From a checkpoint of a small transformer trained on Wikipedia.
Size: 18 layers, 4 heads of 64.
Each number is 128 + 32 x the weight over its row's rms, rounded and kept within 0 to 255. Layers, rows and columns count from 0. Numbers have three digits each. The size before them is the row's rms in percent of the matrix's.

# down: layer 15 MLP down (transposed), 1024x256, rms 0.035, rows 563-589, columns 0-255
# up: layer 15 MLP up, 1024x256, rms 0.0521, rows 564-590, columns 0-255
down563 094:129094171137165072129103173107171158162112119128075100162091124134136108143173060128121115133117121184080106139112069083133126116143117123165144148123122165142177151051128151121106111072165122155142131166113097133111122154153071106117102079185164174027108122138115091135078099139155171176081088168142123102124124129080128115136160161110133083096164064168103143112149106174075149193089136130202081095090121077131130125123110115129138121095095119156091100137192124127142211128110134184117185111118107161046122110133142142099127114164087084133149113125210154138099144104151114148090120138130108123093186113123155094162145153106190161088132154147141158084170148115112133161120123160124106104127122097155141082148056128102135158146107151206196133160143149137193161177140059
up564 105:172191105166090106128147084118123145155158132164161121108120153121178092102107183163114113130109115169089180071038122095115100164147132148082155143154103099097117157142154043111153121095153113090106126134193122095095075198134132126111161158148103119145186101112131127128148086114136110090123141218083176092150163138146117097169108089125195147154088121175126126125165124092091112124111146151111137156098100161176113104067175102138170137099211152163111124131133141107164147119137111101048136102100137109146123100082166138154115085109071124078124112130165113126172175178099095149087080158148116096111122115096102128124131133194129193121114149139079106090132179129175098120144103076122180136190096087154135139155146138190089079069097143133126074138153105152095118166141205
down564 119:128143151138133115118105129151105144089138114107062114126131092108110090117103091144134155137139098095146170117177121126067174186135142151113103125154124155123105154083112146148118194124100089157121150097092158154180128081160109063077171123155146113102083133103136118146105140159158066146105124133180157177116140106070128177124180144124148177148153073118152135159141134096118152117085128158128176179135117097150180161136134054119106101132157102111095165187119118170087078177134160127196108161153145131101084177088159138103122181166147076177110140134139135152083135056097184123165134133082126112091078094105171136160061154080153131156112157117074082209182087123169166126109055099168097142147133135068186124142159102135170130134108120029149176108133133095155077146086126
up565 102:127098147142158091146117128160123160168139127158109134165104087043155151098159060085142156141134061147094150090086135105126098122144128131132102134134103121130145135121138181143114101068154112202167154119098205121127135111084127162126142146163147182081090151065118109123140124132072051143142098139094216154147117175063151151155162115180156096136072091099118131102114075180100212162103131120129155129151120110111156153211119126163186116150115113168117080159111125133109087213116151088108159102074075146106107110086165116157040112160101131149110164164136087108106130121123185102105132190141131146148107106149192152094105156120126108169141083085119178123146099170085131178133105134154114099133067161166119085111157144110100103133177131099140159120148125109093167066146134
down565 111:098106160080146168160131107117124146127130148126126161152149151152149066096139098148151126108094169114123115099172152133175113161103109071119112063088136103143134053105112146108100129143172124149117139095114051132133133161179161149182150134135044118138153148114174128085141073130171144157126156163166152115147100139099169136061141082125148183105135087154107139173097084138083120080073147150139126098147154160178093123140131166130170129071091111054090108096102101129102127086144103135114142116127147080164118107094083128152111119120165171105138182101147126111158107169151136143048110110094173165158130148078078073171147097130138128066083061148121117113097132136176154099178090175100152147191158094176118094161097161208136110176122180141102168140140181115173179070161190
up566 095:081196127104169134091126135121124153147107161175163117126089127110131118126116139088062182109093148072123108092135085137127060111113120130142135169109071120151138166174138178128100182170104184159209115088167104111067112168113159100175162157134077147125142114161072147149097144144094098181157062151102156099149124203140140101116135093102132078145168111169156097117131103122091147171133103139152143121079133118103184160095085142230118089149155118134118118148089121171123157141136121078090128085118075110154118060193113118173121077149123179116157089139137119091145138163178100116103121106111110153109145134092090126102095111141102118108117138084093111161159108184126129135124140084161238146173130138157111115137159141143160165112136131128105055116076100073153188055110117
down566 098:130121135179109106092089141147130138146125129121145120146129129118098130105136146131134126106117065137127154112223110086118120164122095112114129170095067162127143070108152131163110139124140097063132094132066183099135154163145091124088145133162189023141109093117141145180099148163138168123154181063097121152109107138119093170124142082208109052175138103141147140120114160099108106146105064105103133131154147187106139098171167097126138140132127152065080052172169124131112129158120144103138076180140139137108109146173146127100123089113097126104089108117087148161146123172133118081118120094178173107102097181142132166136195067140103083143177134162127150168128210125116084153117166111136157163112101234182182112142107157117173092180082104140131120132098081118138112155152068
up567 093:180189162136112167174130135118066159097125151149127084119092109156125107106121087130138161130089140140138159142097141095102152104195106150123144067125161092097094131115214117145154155122057137128122134112150160113106155091086159208149172143117136103167124138168130100123144133135113147136156169071089091136124133100127106161147139121151146156137090144120148100076190073125098087055177180152119104151177089141154150169103094159196146119109179070120203135125127146143120063131114207209120099148116072097161103106179130139144141133115169163119192161128098093120048174105084090085139088115142106164145121145153096073125165123142093085109083064152087118077128153122098040134144142143142138121096175142075094152119129099127119126172106169105120065092108140152135140148120128
down567 089:138140138150114093112133161148162096147097161135114114124092131144124109112108125150130151107207110161114065135160106138178092052108138178177090093101129157107106170179134142072056118166122096133118104087100130145167132117117147087158154081087110141174145150183135099122137066119176102152143141126166109061144197177064141150159152182120104118127171125148136111089143184124188174104131132147175109095108145109124126110107080156103073109161112122087124145104103119126172187112131096161124156083181158163145058166138119121089120132109179079150101100109096115175122090138089152132143121125182081181128087076148198112121075156125163175152141190123151113159145139142131103157143144118127122101135122139214160070062129181119146110101102090116141211095145139095062060148148108
up568 097:122127137130091139091154173106114137189038122147163173138136099154122098141088061117147094150141145105087180103105092128113105127110115095118192130095148104185120109107105119083079127137147133139130105167057127093138119110176186171169175163113129179139158123103108115094161147118145080108149159130092128122146182161124113109138094145072142156125082093096138068132136096136173128112126117086096092101098163107124136124116138107086159077133111130121140095086157176137168150159069077099153160068081122140070180170159171123125123118073112134121158133125164070117201119103086147097109212104095032110139167207131095143105103119079137122100097166173148112201141160136084173131107179141120083117125169149133071138140119094126073117128187112122079206153142129118101124101143156
down568 098:157099111105127139131159116154104102116124150104098126076127107173117146100138107083096117100160126137165100054130176160159181140133103157114087099055096149146155171103103182087142126121079177101116145119153115060078128116203097071099076169090189111087110189124154162177173105156131160195164101178076142118124161117137056100152122145133112154170095081110103212093079126099091157136146072159124088160110147125136125140158102092177127129160085159148060163124137147137101096152149145110167139129115121138132165153202107128140086113093116155172166127115142098153101199160131129090087072132148100119154122125172099095219133110173122122162132126091121088095116188079108130116164107102107105145141084140109170135082070181132078122145114123136185165088133128144093144104129161
up569 104:121103166194146140091083123099155207085153134172148114135145183166174103133139131154133132075173146122179141157083120128132123120109103168105115105092154127075153178092146100162101155173105108148107106110156135148107118121129147121154103179187091199166139108115146087122116101195109109172156102115079075142140164203083129109100162087137124095127148142106102088111122164099086146061161126161097133088114152219093127134130066123185128120149172087114129125120084109114130082147162138102145096138119177164126083083120160156208145118110129134130138100168105090133061158114138144160106139081149110170115078065124188119063139126169161117117155066133134130168127138167153107152109105068115099143159149129073114165098130112161133183159126139107097179149129181148098149090027174
down569 097:166119112147147153131082144153131137146142111115099197102141124135122123102208164100123117173161165130099138173130159106122135112113067063094123141127158145103111133152134201100146115105115114087097127117136087170095121116051119164118169149152115137093110132115147119175122129106067127119084183123138150120104098125117136129158223079165155171130147144121195176104130120096181119154114144128124131090114121099114084088174133075165155114174162089080133102140081116126143112115129183141150094193162119155170159113090163157150077156103074179100094146161144162084057055127138100101178053134137118157135133143064080183157071106165079086137105118099113190164150099152145135168193178143145152103118102125108147117114143112133032075089134125196158117101108110151146168095102158
up570 096:122123177124091101061170082162138114171144094182146127097126082150086174163137057172120135139103104191105164105109099125195102176089082115131110164149142074106104107109097100106097106082140102127152146104128096147123177133153180163102129089089121150151123134144176068106144190142185125149144153152108114130145146115125135110168087201147140085134116144143107115127149162163111123154142114141153106182068148186168131143151152062093129161180081088102051120107149159122120096101179139076095157070157153148116158153141105114128161146092141115101124110161125189105171138068163175176101113116136121151138084049171120128115097100167078135195071142126145134130118169140169117117141175077137142172091076073151139049122118091185156091096083159143145123103113098162170099118147138
down570 094:140120132125162129052134145199181106157098164136078179140156112146176145175148149053112108154125108092109092112120094092118148187110064146099109140083103158170133195152068091143131118102159126138083145096123124147124155106153159131084164126149096143140100093078117165139136086085124140123094131098177199122107116072121156151136132119111190131160154186099083126174113184109116131161147070048142099111187146094090118115104172121149134160100147165164128168151135108112102131152178109126089121122127103150149088213083148079147146108115081082133158129053163130088083169145144089120148143144087081128153187081121136168068089196179100131145135141113130141149099161090128125141082117134121127121188154095130135078132150062126131157150184120155117068182132118078162175108124111
up571 099:124075109157133136120075105104145160172114178164084102076102070142116191141110165108128096085165117132109163100120165112114075142159110144103193082090117143096155122126102159121084121078137099141109105106140160093153153037146116169140101107088068144153138092106127084110104173118119110172104144157093137109141155088158156136174173116096124123064111111106126121151115135174136132135073148153192175102143155112148188181130082149102150143075222175085118167120190140101038087120114146116129142168153130094156147139121130143153087114120143126131097103108109148157083186117093076165092166115145089182080088101156107136126039142115150162193116084164143129051139142157131113116111116044152144101155088158104133064129148093112130154128176132081122138140144159139084145133165104
down571 092:112066092164101113145093185147120171122148128118184114084166099141180163152094103181094070141110104152078091081087102136097116183141099169200121176054154097162156082141103146129111112141123112171084093163108139155104152148132122121088157160135139139128086112170098172104114108113152085102153187077179026114129152181135088190145136137136137136141106111149093158074114140110174121097140125174096102118173143186127143144103126126148131162148157125136138110186102193125134141055174127118107169188157103164110082171150154141156121136099118177127126213077114132141095094137105131090054129171112162102112104123129161110188109134174129187172145116112123094138136170140117086101132104118094161156145157145110089135151119191124133105125117116097077081122087109105112083167046116
up572 099:116117145133163126182085112187112187108103120145123087130140150076076138133148092050135123123135125147101130143144087151117123143177072161093111097159124101135150194125113149098121150128131097103165105126116100119053074094157103116111113081123116137148102129104144133099129146101147149111117093106148085117107198129112144121163160114130137141104167111135102070130209153171137108137137093146166140145112180080127113191112152144134130104133101114122181090183084071149177136085126118083126125090112155067130114138160168122176124084103148138082104078194122083062139121110122107140149111119157142172087112159111153144053115061152098103117121160158149140218165129134107186145163119107218080105171172049201164087105107090100219148130096102078123111121127155114100127181101111
down572 101:123093187127127106151120154197147141129148117154161148144106105193087092128109132094135131159102097150079103139208166154129149135141097170092132108063090098142131148122069158114141086075122123181126170094128136152187102143142122125091134086120098106159175131157101118109126130162138174161094080160124141096146104096105160136071084127107128153088148105122080106167120125177146148107117088098126108131147073131162095131140149092114140095063120149141112186142116117137175114176104121104031148085128108070161106181082157139155099143080227124144203195128115154111144178109115109106254072137080183128168153162078081122132100107141178158166142117137119086108191136159120147162139110094118151172157149156073118078122159140115131119092167094097152130128119108139122118103143083
up573 103:133179173132149162138173128153168132140053124151136136171118136164110135154183092068112179144126125101026126136094116114087104093122121135111085128105160115148126115133122126148153171143085092156131115106137167089111076121095107145111092124149156190182103148177127163138190100089108127119129149108135136081089076158033130112127121147142144159109072167112123101150121116124127129209113108103147176149123147128078184141113160100095073109115088109088093102134152109153150141115090165151075120122102117125116128088134176155104114135137143129176102094179147085113077153097131151160127168144102137116161101145151121145124137076129102127185063073161139190086160150120074129123180255113129111190132158123095147056125161097184134159228123126132157118145141096126115145149131158
down573 100:083109119163148144118182120098217124132096148127138126080096076087144096119136143177122100109094113108099139184127104146101116150141178104150100070078118104129133142065131149098097146184112116103144122079136191208145112154151176125143140151082120168063181137084098138126129165107169099086163138155162109111167083096129145106116187148149124162114160191144135148146126125155104125144150139145135217138174126144155156097129117153111103137109145103078107178058117188096149126141114178105101075176149165201158099164154143144050095070186100168153094134181179133166124134070099133092190106165142167047087163099121094121138144144112139179176136147097087157094158156150120163151148105119141092136143149114134092068117125099150098115128130119098147106129109118107097150041134151
up574 096:119124084112121160147042064134132110124142075114126088183174178112091116122124172128104132137162121153125172123107153086083153092110106165111145117108109119233135180138129132179080123058116144126156125110122178101105117124134124183141160076091081095177142114148169089153109139140083155146158114165191167069092096092125104111066126135137107074135112167114118135134110126091124120083138141126121163142126114113145193144050126162091209122149104173197127084166112139176097124135117153113134126139131143135180092162077193090152170088115150103155115111122151078116163115102151114104114130150110176151186045077126096117204141135129080127195142138120135106166141163161139117132084175113144097122183149143161089138166091147153149068079111151110108152100060120128180130137099136
down574 093:045138121160112102135137134125111174149094106150130139138098074144137128105162148073097184066118144086181179161151120108152072041122075181067138084153138122151100194123160133077080124143134130129112144094140128103083097149159101111162162121162135163129099157128134093125140145149111160121114169110090135202125133165190123140197143179175137154107128125146123094134151116140103075147148095144140069113132117157112135097146106105099081111124080090128146150164135186187155197158154129063119127135092181105124144160070076155155085133124151164085117131113119089129116110207176174081201166066209121129122121136105164138094115141124164177092075166181118099138148124139093104072129158160097136066084090141111109138117104098123118142106109103127154119132111081198081148145121123
up575 101:084109099114124124156189117102136142157110129172101099155105135134151097140148096163150111147147101122100111141126144111130157107138177064121135083169111079119228129170142162171079128105157124160140150125127111139122153085167124144118187092113139107144075070118106110169111148070088147145088079098162174124133220124039142076178078137093140110075135121134138173058161190130123106132106169107143107153111097147096150189175152151052143177135154137125166123116150136156130093064117105119121125093137135099121129122104134165156102158138104129137129074140109108098152095157103101061136137138139145146121172124203085197127154122157084138098130122118109117174178129221094117187186176133125159134142210143134104152158103139149085134105158091128053176166165114126118155115118190
down575 093:157159160146071177178087119123116144121085136087144110101165132206105099061155120149107110170131119146157091150112152120135161119110149158102112119109128080135096133141126098092103155106135111116155117134105089147128115129108172139136175167177132097177213130147149133079126125123166235155159077126103094204134083112093116134020122159145146143137107089142070166134102093200125109131123142124139181143135153069154113113115105102132144095093173085180082117164129183141111134089126124111100137192147124101177102187109130116162161132127129113088079153178129136098135153100118146144128144142075168100121160132141138133090092129049134153097151132136061131109155110071119102197084128142146147161071105082171114169094145154179144130117121084117158107110119080147163143173032067
up576 087:090101101157106163081149094176160172163095136106156128094199102138130150166060086098155130157143154108110126125090079087147124146125122180132132073121106095100132133157058120128064161106122188117106105114125164164111148148098156118163086075172090105164158152118166157138166147113131217125185105145103158103124088132122089108088068100100177152143105095185132166116171183192133061103141137157104179170126109113107133108089151137073172110117097084126110140165182153156109112133132117073062130159112153155110192196149132101155142131072160165137168125099173148128135165082124179104151163131180149113110095089152072102059148099119117094131124157153125156142165110102134054147144112049135107115152113118074128108136078164129116111179144079086108129119103126105176094111150154
down576 081:126170148097193035128093144141099162094136145093128133099169066146173139067117156114109161103160146137142137120143099115126088125105183153184049084048062134143142060118072068085096115130174172092174179125109133121100130105145090135193136099173147117122099160135151131122096134116105091111164124150114138129184135153119126141162173148182156155134136136072172108181066138121101123109126142111146118152128096155112131218069147107136109140165161131132112121134151060107093117158172161132078145098080080137133088167116129115187148153106171153133127080114133113099086078127165152172163133079077142152164172136150129124140087156126169098153061187180094127113104155180166104163082100134128108104059145139095090102132122146178127122130074098174131128109138158118129117155124083
up577 100:136150127093105196099153190160111125142139158103156060150160067173135129114077087164117123096153153157071174037088102133129122183111168087174149080156102079148121109173150098152089133111165102158127100085162172116165166113084131141140147072130141111125108118142126131158193132143118096085121153156124117122129149130061102134134162185130108112123137102109124083107067128114124200106169164127090084114154155146106095159164123074085138090122094088150109163191151107178152168104098107106129108068155180128162072112093129142164091159060108110116111145110155153190126137130157083118098166127115123093171174146185149120124090154106095143153085095180173128174142103117095081161155104126151191137156142122115057085148111191136181113114113151058126135159133158146165137107160071
down577 102:069101131106143137137140096092125155146127102146128107194122148049114125136175100125083136222090153123164129144146136067115115153123125169085118128073176111118107105094179130129077143079119106125160185123083100173083115112106122110126140171145206094133075112100120207063123139145064119168111144068124133142128121107183214129254147105118153119127104143139160152119125127195185083072153144086133188141123124079149144149133091115148128092147131130151117075096096124163133082140089122173063109149128124144083127125094108135177158087124101072089109136165182121165115127130169172081171132153122125138129083108093128133106138142110130151170094162143073150082140162193132118122146167190167077127135132150139130113118122156092124131144159128150140113112171063106085122106159104
up578 101:144131097136094099164191091175062098174146101146095146111120132089099120174150166181098103133143138148141174135156149099146161122159168132105167120095110055087132104105174116107146174139127140151153183142142100157125082061135155123125123143082169175163198193086170108126133148125187122149119144151153129115154106132102117087113123140162124180156106081170120164167138120137076129184136158166162130144134141072154147139099090111177132127124103154105200094108140119145086107108145118104114117138106151106152118116077072165118169166083191108100129050113110123098107123191102126172068125061153085130148097156167100176088097108055088132171141078061172101104171140170117164122162182174160132109119175132118108107087131112139105077118138118033145189145075137112135093107121149
down578 100:113116133135142157150123155155138108120116115114069147085105160118106152137152100120160092187121111150135104108255074114099166125158090130110142130078163150147160141122179116173141129151120120113207196154105141140085082132122180145155077149055108121104136079146132176076127116145090160115117096147094129144132140139129138158152096150147146103103142202133152115108153109153117097138135145083149123114141123148084121140145084087118104139110140113127165026111088147168161143143166103117139132193112078130173154113074094143182122114138094075186111145144114141131111146122133135115000125122100123071117144171100164094155134136140119135142118134124105126097177121155128094042104130153151100095075120182178097122162141115116074156111161151109102117130161107136143155157160151
up579 101:188154186128071079110108143147148095157142126100134074136189151132124168162134136127061108083123137141070150203107121123132128069119176188089116110151154112153115136166147168148168098138118092084130206080127113170119154113158147208130158179110133118154116128094155140087141182110165146136138130145133119123083079176161089093177109086160109128135064109096181086115077105194116100148165105133123148130135124076138147178147018123185102117097163135095161168095128142127108148189116140152153111141130140117158064143110193103161105121093180092080150091159099130039060159103149130175107121130189164166145083142163123152164119113145069120164091082124176128139131127152105112127102115123090142146150141120125138105139105125147079180169119116147085119149122097130134176104089111
down579 103:146143153202139080140053132131119124149144200135092114147136102106170139128047111140139137169127100087112096093068122093083124122118121120173071189102144144109119123123144122143189054118115063125104103178169121158112099172155115110144086106101107192091120099108076201139176143121142089147187150107121091103127136175100099144106149211095193154153153107178158095095131145104145180162111105146154119170171121138118105150143086111130059135129106096153105092080091158111136137139141104103147096171129108218123111095179116080161169196139094123129162195108123082065190143145148137178111127141133130171122078058107080131162134145100107140102142101109082137133124142190082130157122146137147118147183123129105118154094145158054163108099151111085146123112139095142119159145132105
up580 105:082147069118160123120148148125108160175127117167130134133166143135192124165131122086102148216125063117112122104101084068134130092085082196106173117158133100113155149126141122120145106157080088141126179097118140127141181099130109203159072077064133188137082186110135212093139128072096143106202107094176125129128108137103121103127107104179107088127084125134135052085188151117104137168181109118181118198095087129128126161156123128131115124120141156171137128146213163119148166129110157113136125171149114134119149148132150164110053100119139150193185180084118083155183120067125140173113115112129146115138112131114120089075071112160105157178113084108114123081118164122141136135109151119125140115138082110117115148174134187158098125144142148079141137071153127167141126163210124
down580 117:144122130053134103045101065107189136126069129187165154143135167123168077101158163177142090073151139167124145188093137171097099114133149067151167118161127147087064098123161129125188163121151154166158094188131154102138104149143117144167161129203149169144108122111150118145099158194129127071106194085123102123140123097141177146166137129138101109127132097157152095144114141157129165107070144115114106128120134088132168134139129121111171213152101159167181111165162089129141169117140127121122119082088074064144143120143143126150106148099138115075038023085123119060140145153102135086111081158121146111145128151147155181166112090133175148098070174106173141166117073118113142162120076150106082115176105102114092109136105107090141144115126121109105153133104122111146180089113105
up581 115:161068120112132158103181073148112035118164124137087090146102113150107179117102151120079170151141162165114100159089122133161103150102182139129073084111097079217093139145152138178153140105107103112140124142141090108031121185121145134133121139126067131136158126133103148095133117102127140125138128144159157112115157178073168147161116143171171102094065107068130134120128109160155136190167127099185155132075125123103085127164167112190129098117106180137097125185111102130150081152125155092108096118083123143103146145178156100140102163144148111147129092082150067048135175090154165129103130159135145115132132132103141156061114134206069126172129144096081116140147136114134092161088090120154071092172168165164084140147174048149136160120092139139157095151131097118148176085156184
down581 128:079138139084143172155125077141155128084101138127189063015113165157137160112158140146113074159078176149115104151144133137107118119153087135082131112161085116084103115095159131108157173101132112107123155066123135108182140187135150095138162105106132132093124119082114120100104094128139186135147170180194122124175089121134116127188166079120091120186129138137145117103115178132112043111110198082134069125171092126138135132099109181161161083140129115047160169163110189105120105106125154099164192108135145205111112176099147161102172122120073172163104092116110130121111135151190162078077132127159136168084145104119117117143145060108215109109116093140141116117122106074149158107157170161132144078126124150155109141103154182095128117103185164129132096150127108130099180134114136
up582 089:119104199151130073164116105121139157109116141076159113081120097117082121123120153141176110129116162138079065144150182147088146077151150170072156123139082079149037203181092084102121149106105074161118067085141135153135180147150127147104082163134099124106142120110133123118124161143109107139147134109100126115096124081126067131135171150119125148069096175096127097129144138120128097152123170128161085152115160165096116123115086162074136153150066114163140115178171142146153130122129120078083159121098207096110100169205163142181072136187134167156147126125134107119112105070141137107142182167154144155115158140164093100107094122082104177146122145093164064117124167169137152135128116113163090169117131135130082106114160176139209147105161152083065186121148103195107098104197168
down582 079:164199121137187121110110125146146142160164129116156181098136142112161127125094133165119108139061058197117131176191069118155104134179083158143131130145154190152212094104046152138113170146187104156127133130158102111092145119109157119158142154120112156124084129134092103116102129182068115088135142127124067104099165113121066131116115119098097182183058076091135079106084148122150089156150114117151141147132173060078168115156157159119113088134140119141110092118056169127150098121082149142063135165131181119160156104110086101201129106109148144106120108131122127184099170146095115122152178065127117092144062160077132137136113097149094108087104141124164169099135178117114172146111134189065141086144150143096133159127131080113131107166125128110160137137169144120176182163076087
up583 098:171143099112095143137107104113063155071109167086167117125093192109070119124090144075102079139140092162110150157115065130103115175116154148157188181137125119150121181089166066071114139170143110151150128165126121104113143078112089145123119181119145188203115144107158134067096103082112081111145140084097141134156101124158114155164117106157183138163110171088152111126115140094096139122127121117172103154152128117139159117073082168130125157079104139109123127125131140150083139143114164129134151069130096176178158194103123134182135061123111074178097171093135077101112102143101131121120115102137158172172053122090059089135140148140081110126163118102144035179136154174082143085116126128093104119175108114177121138165169108115094152161127069186086144125106128109132095149215155
down583 088:115101161101159109103171140085109075099146148117117158125153154123163100085135079116166139153128105100097110080159183127139168119085107092117160070014152093156073133156140080147081147153119118174101178117138119103130050104140221090169133163110203148108092121124111109137060114147123151122095127157173124106105146169094127095127114147187062093131156133084126148113094180139150177089166119134141138090066161122101116157143076148136127047114114197057116159141109126154097135170097110202122089114153149158146098143133104194148103130134136147067129121120099122152131132133100127136108194107115116124181137122201132124100181117117160141178106069175151118136139149121123158194081146083170144135096152110131129095137169052185103113143129180110139141138123138123130140153086154
up584 094:124144140139092135147186148145094152205133105113173123100152083156081136132160143161117143098178087154056151063165093130091110135141131143144192108112150161119114079197211186152143124116143116157164100126119149084141103181107169085165087107130099063113147144069124162129125154186110097104106114129120115140126139086106162116092084142118109121104074086109130138095120120108110175122144139147091122164176105149149100099146173162160134140100157132067104142143170115108102126154159151135131102114079085117151192085130126179107119166069113092114085090083104142143170129082081117175087135133108096196079106025171094127078107083087169113177104123152133172147163124135080167153133145084116130098200129159183110089119181185112091152164173165136147115122146161151140171138104155
down584 081:118125130159139126180117083109180092157108092164097171086142195100122118078112076162114164168152070094123100151255099148150112135114180168156147107116131081118107156096182112117128095126076129163119095111162147150107155114114120189119167105126116102126139081088098182104086095164181128067093161147145152051097070134123108143109148164162171141132164120151091152122134153076145152155145111094105166149122132080092105107125124081146139128099135160112161138135097127125130146114090157135138084122144187151106157125169130131080133070109128080158094079143097107160105109121131146164068118130149076098094143123149163180156109156060102140144178145131162134121114137144105119172161146141161149098120097141082089115108121142125166182164121136131189117079072137137147078155174178
up585 105:091171129119163160151159119121153206162141076177120113167179137080130103147176033107142123129140160149164148064102103127132123166126139163179136040133144155149142142126149132130171150135157087169165182069153126107104125142159162111084160126137062151102175127160185073109129105113122148181124095110061145152114155135024136133118088129118142118095129098096155123097146152155120083131129129054127159122102124116163120085136131144096098087127108089130107099197139112140104126185064112111148140146129097139184074144095136102142137134165175129150135110152138115095123144112121161212140168076131118156128101135118117160117026171116154150137133160145170087086195114116192160119097133129195083100175117156164099113125127101123156184159128116106111151077161110100078159084101164
down585 102:104134104091181172112152105046141103118114149086096167113108075083115085127170093146132154135133142116096122138120147145155131151137116207097091141145145080108116149097202126142133121072107098174147153106088156142102163145116136068196144140103102118132130110146141082108098201096078073124156068160139121145119119089121152135130135120103113121166093146164098201129151098152124104095091146137127072152100116196110158114130139106182120139156080193212148160138095159146091115104103136110126160152132187117156164170105119097125159170094129098199156124120110105124161171131155193161202167106128127101184089145111158022110095148151116120108081143112168138205127142113149103127126113074138140126165122109172140121152196106060160118126130102112109090062098101147066128135181114
up586 105:096143117112153160122147061151121140134180186131140124130125113083096194112129207149152102100116151135096128107117143148124170100091126159091173096157129099169124162142160140120111131140162122129116117099131075092107086097158179152093101108132105151155124139160133101054119113085103169156148120172074106105070125098133127105109130099122185139171114128137156121102131136106035180180143098103100163227055096065135114255051108122097181112096120137055142141168116181136081105169119126131148091082172132151105182139195165147101114167106151163150133082135145144082137110154140093132119133125119102110110100118166128130119109175177099136150084145110091063155135107121130166119118128186113177123151154156206114109103113129158109098133108152096127130089093130136166103139116184
down586 102:111120116136113108176165084112159107128192156075139127166181122186140120140158191177120146030170134055203086141101081121105151113125078142099135174156132095110117106121108108164081081200080113084188167126119132115113155165158123150104138097135133148116109143108121123170053087113107118136160113164072025198151161118164144161155121056128116163070094102158140151093114143173113143123087178135125128093201138160076166141074154082160138162089069134137168093098138139125135169144131103111106144139086143144085094154097120100153115103181106141075138149140151149194157133107095133138119119101116155126143142108120147160156150095102120129127096152121075159153147134124039081163189137127109090141141075130156122161168130127115086108136128160055179125129142116113118124109117121
up587 104:149150144151145084140175085179149146150129179160155098191153118095115065177178025181100158099125115111093093121122106106182145169075119165089106111127086145134124140062091146099066185191152098127177111174153094181125173090143101106144179159130114111167100092142163134119108115136199086130172154140123110126114164102133141093130173149136091081096129150110134147116150135148099158148161180127106097152139137142117110118157097104164091077138146101170136135073144095147148150192173134101097087104149117061170104093149193102106097105127201145132153156101167065115102148129077120076116117110158174183115090059090131154125087092143111124161143133160118176123135169153092123202166079109137077147140117149125149094109124115133100153124175075056117126147135139132120114076137107
down587 102:168073163064171154153171124116175159141128135173136149136159111108103164115173121135088122135166128100110086109161146117149118202051149091124126108139128108132144107157057157081145154205128116096143139158082119140130162162107174187145163101127083131143177156069172139116180098132187124084154128118105116153130196124105162059113115123114164129093117178120100186153128086075130135156182150097138111114104107131196116096145097175102132165128084130097112114126162052090109120163091082149130067056111158147126155190096111077130116174103117111143115091123136140105127099141152152152138127129108129112067092127089123143093092146120092125139152131091106138170131109111140094121074133123158144160187185188091164065093146135133171158072134157169108171107105210084091084095098166
up588 105:092180142132146163162117134108161156138115137143154094193149077117098109166171128047106073103153098133095148143159158131160114180103142148165106132150122099117127165108112158103128147120136101108139108137109119132099138082207176155158156190135094105112165098163133142150141137145069130155117120161076115173119140178092116169137134093122131099163119172137082114163079090132147122138128137132146065168098067185192108112085049139163130060154133155159121109124151100161141155175123122147148127166136067103169150153124132075138151162091115158123126091137180109128136112128122142098141097103142187151163100143184141096112075184134123097127145134088144103117136097104083141139100151108104168162123130131217093069087158079168134226165096131059045090124171142128124203084151060
down588 097:182213141074134159126143144135129135089106132182094106101129141128147085135054126120152114149060111107096166125149163059174159144114147110112143127110133136147109181103116184126169151103130153115129088052151153176094086096173153151116092148085147127127148067147042150112148154148145162117094091128188195112105156142131135159189123122150123118140082094106150178069155099139154112176147133142091174091177093177136153152142132110072116133122166108170131078119133169123084140135124117118180114150094179134088094173137096115116100103147067073193102191116125087126101159122070133143197121122093140092150126139144091117088174185093146081166163127148091131114103102103115114098107157089107106111177188141138167138130140185155106142090096201159109088156120105130154112104127050
up589 107:131167122168071128128143113135123146129060168132117130097099143135130115117087106171134102120120140156157118091117151090093119142239082198108128100165136097139120103159142092150101102111143054154151143109106118131158158087131134133097073162058083113167074163095157083093103156104110103127106121147085142138094158128084135148202101099140186158083076095023129126113150123130135128122143110162146174180117096123173153203106105117160059123181130130102134110131143112118067155156139172134135155077145114172175107131121109103165117146122064133116091092176108164145113175124122123142126137118108091143127117117127139194126132120151102157186125087131122162168127168158120136169135112133124128196158154153167087072149112179121105133148166212187140184053171141132075141142204119
down589 125:159119089143171097150086064151139181226133165130141128134134147108151119101201083097140123140139137145123131125156097135090139110056095140196158128097124131065161148094087157079094042102150173106108114092171124110142166078072184177106152153114077101173129083156112107114104126131192069107094083108132091092105143145098146087084138134163136164147149122177113115087081119150130110174106156140187089124158189109140091140139102102158107094163135160158098107152129172103110137169175132128092073181115198081134149140127107181190126153091107116149155172116138128113142138139161132113085106210132098163108118137131094191139133108156110100117070115127163088103182130162154131106138141101152120079119122116143092117177072169197083120136140112089130117164122103138143158131067082
up590 098:125141170096105122112193188117148121119138101155082158170155128150148105060096134146083138139120149155126091166121147096152054178085095223103119168120106145132188140114152055160119137108135116151148147103169141142098077129160147064169159115134100107137127167185133174158128117053146123099141102162083125180173166124154118104224120135130124115085078088123093103048187138157111141104154170125141175126113114115173088137166132169121132172141177132153128087128175124117126152103165111072130119124169115080109094119110132185098101091045158124049145152090085108124189135075141133144132105122123149141148136115127145131119174119115090157182108164165161104140166138100075095127072138131166145141100129103143133127049164164103127088074121186120172104157121126117064110092131128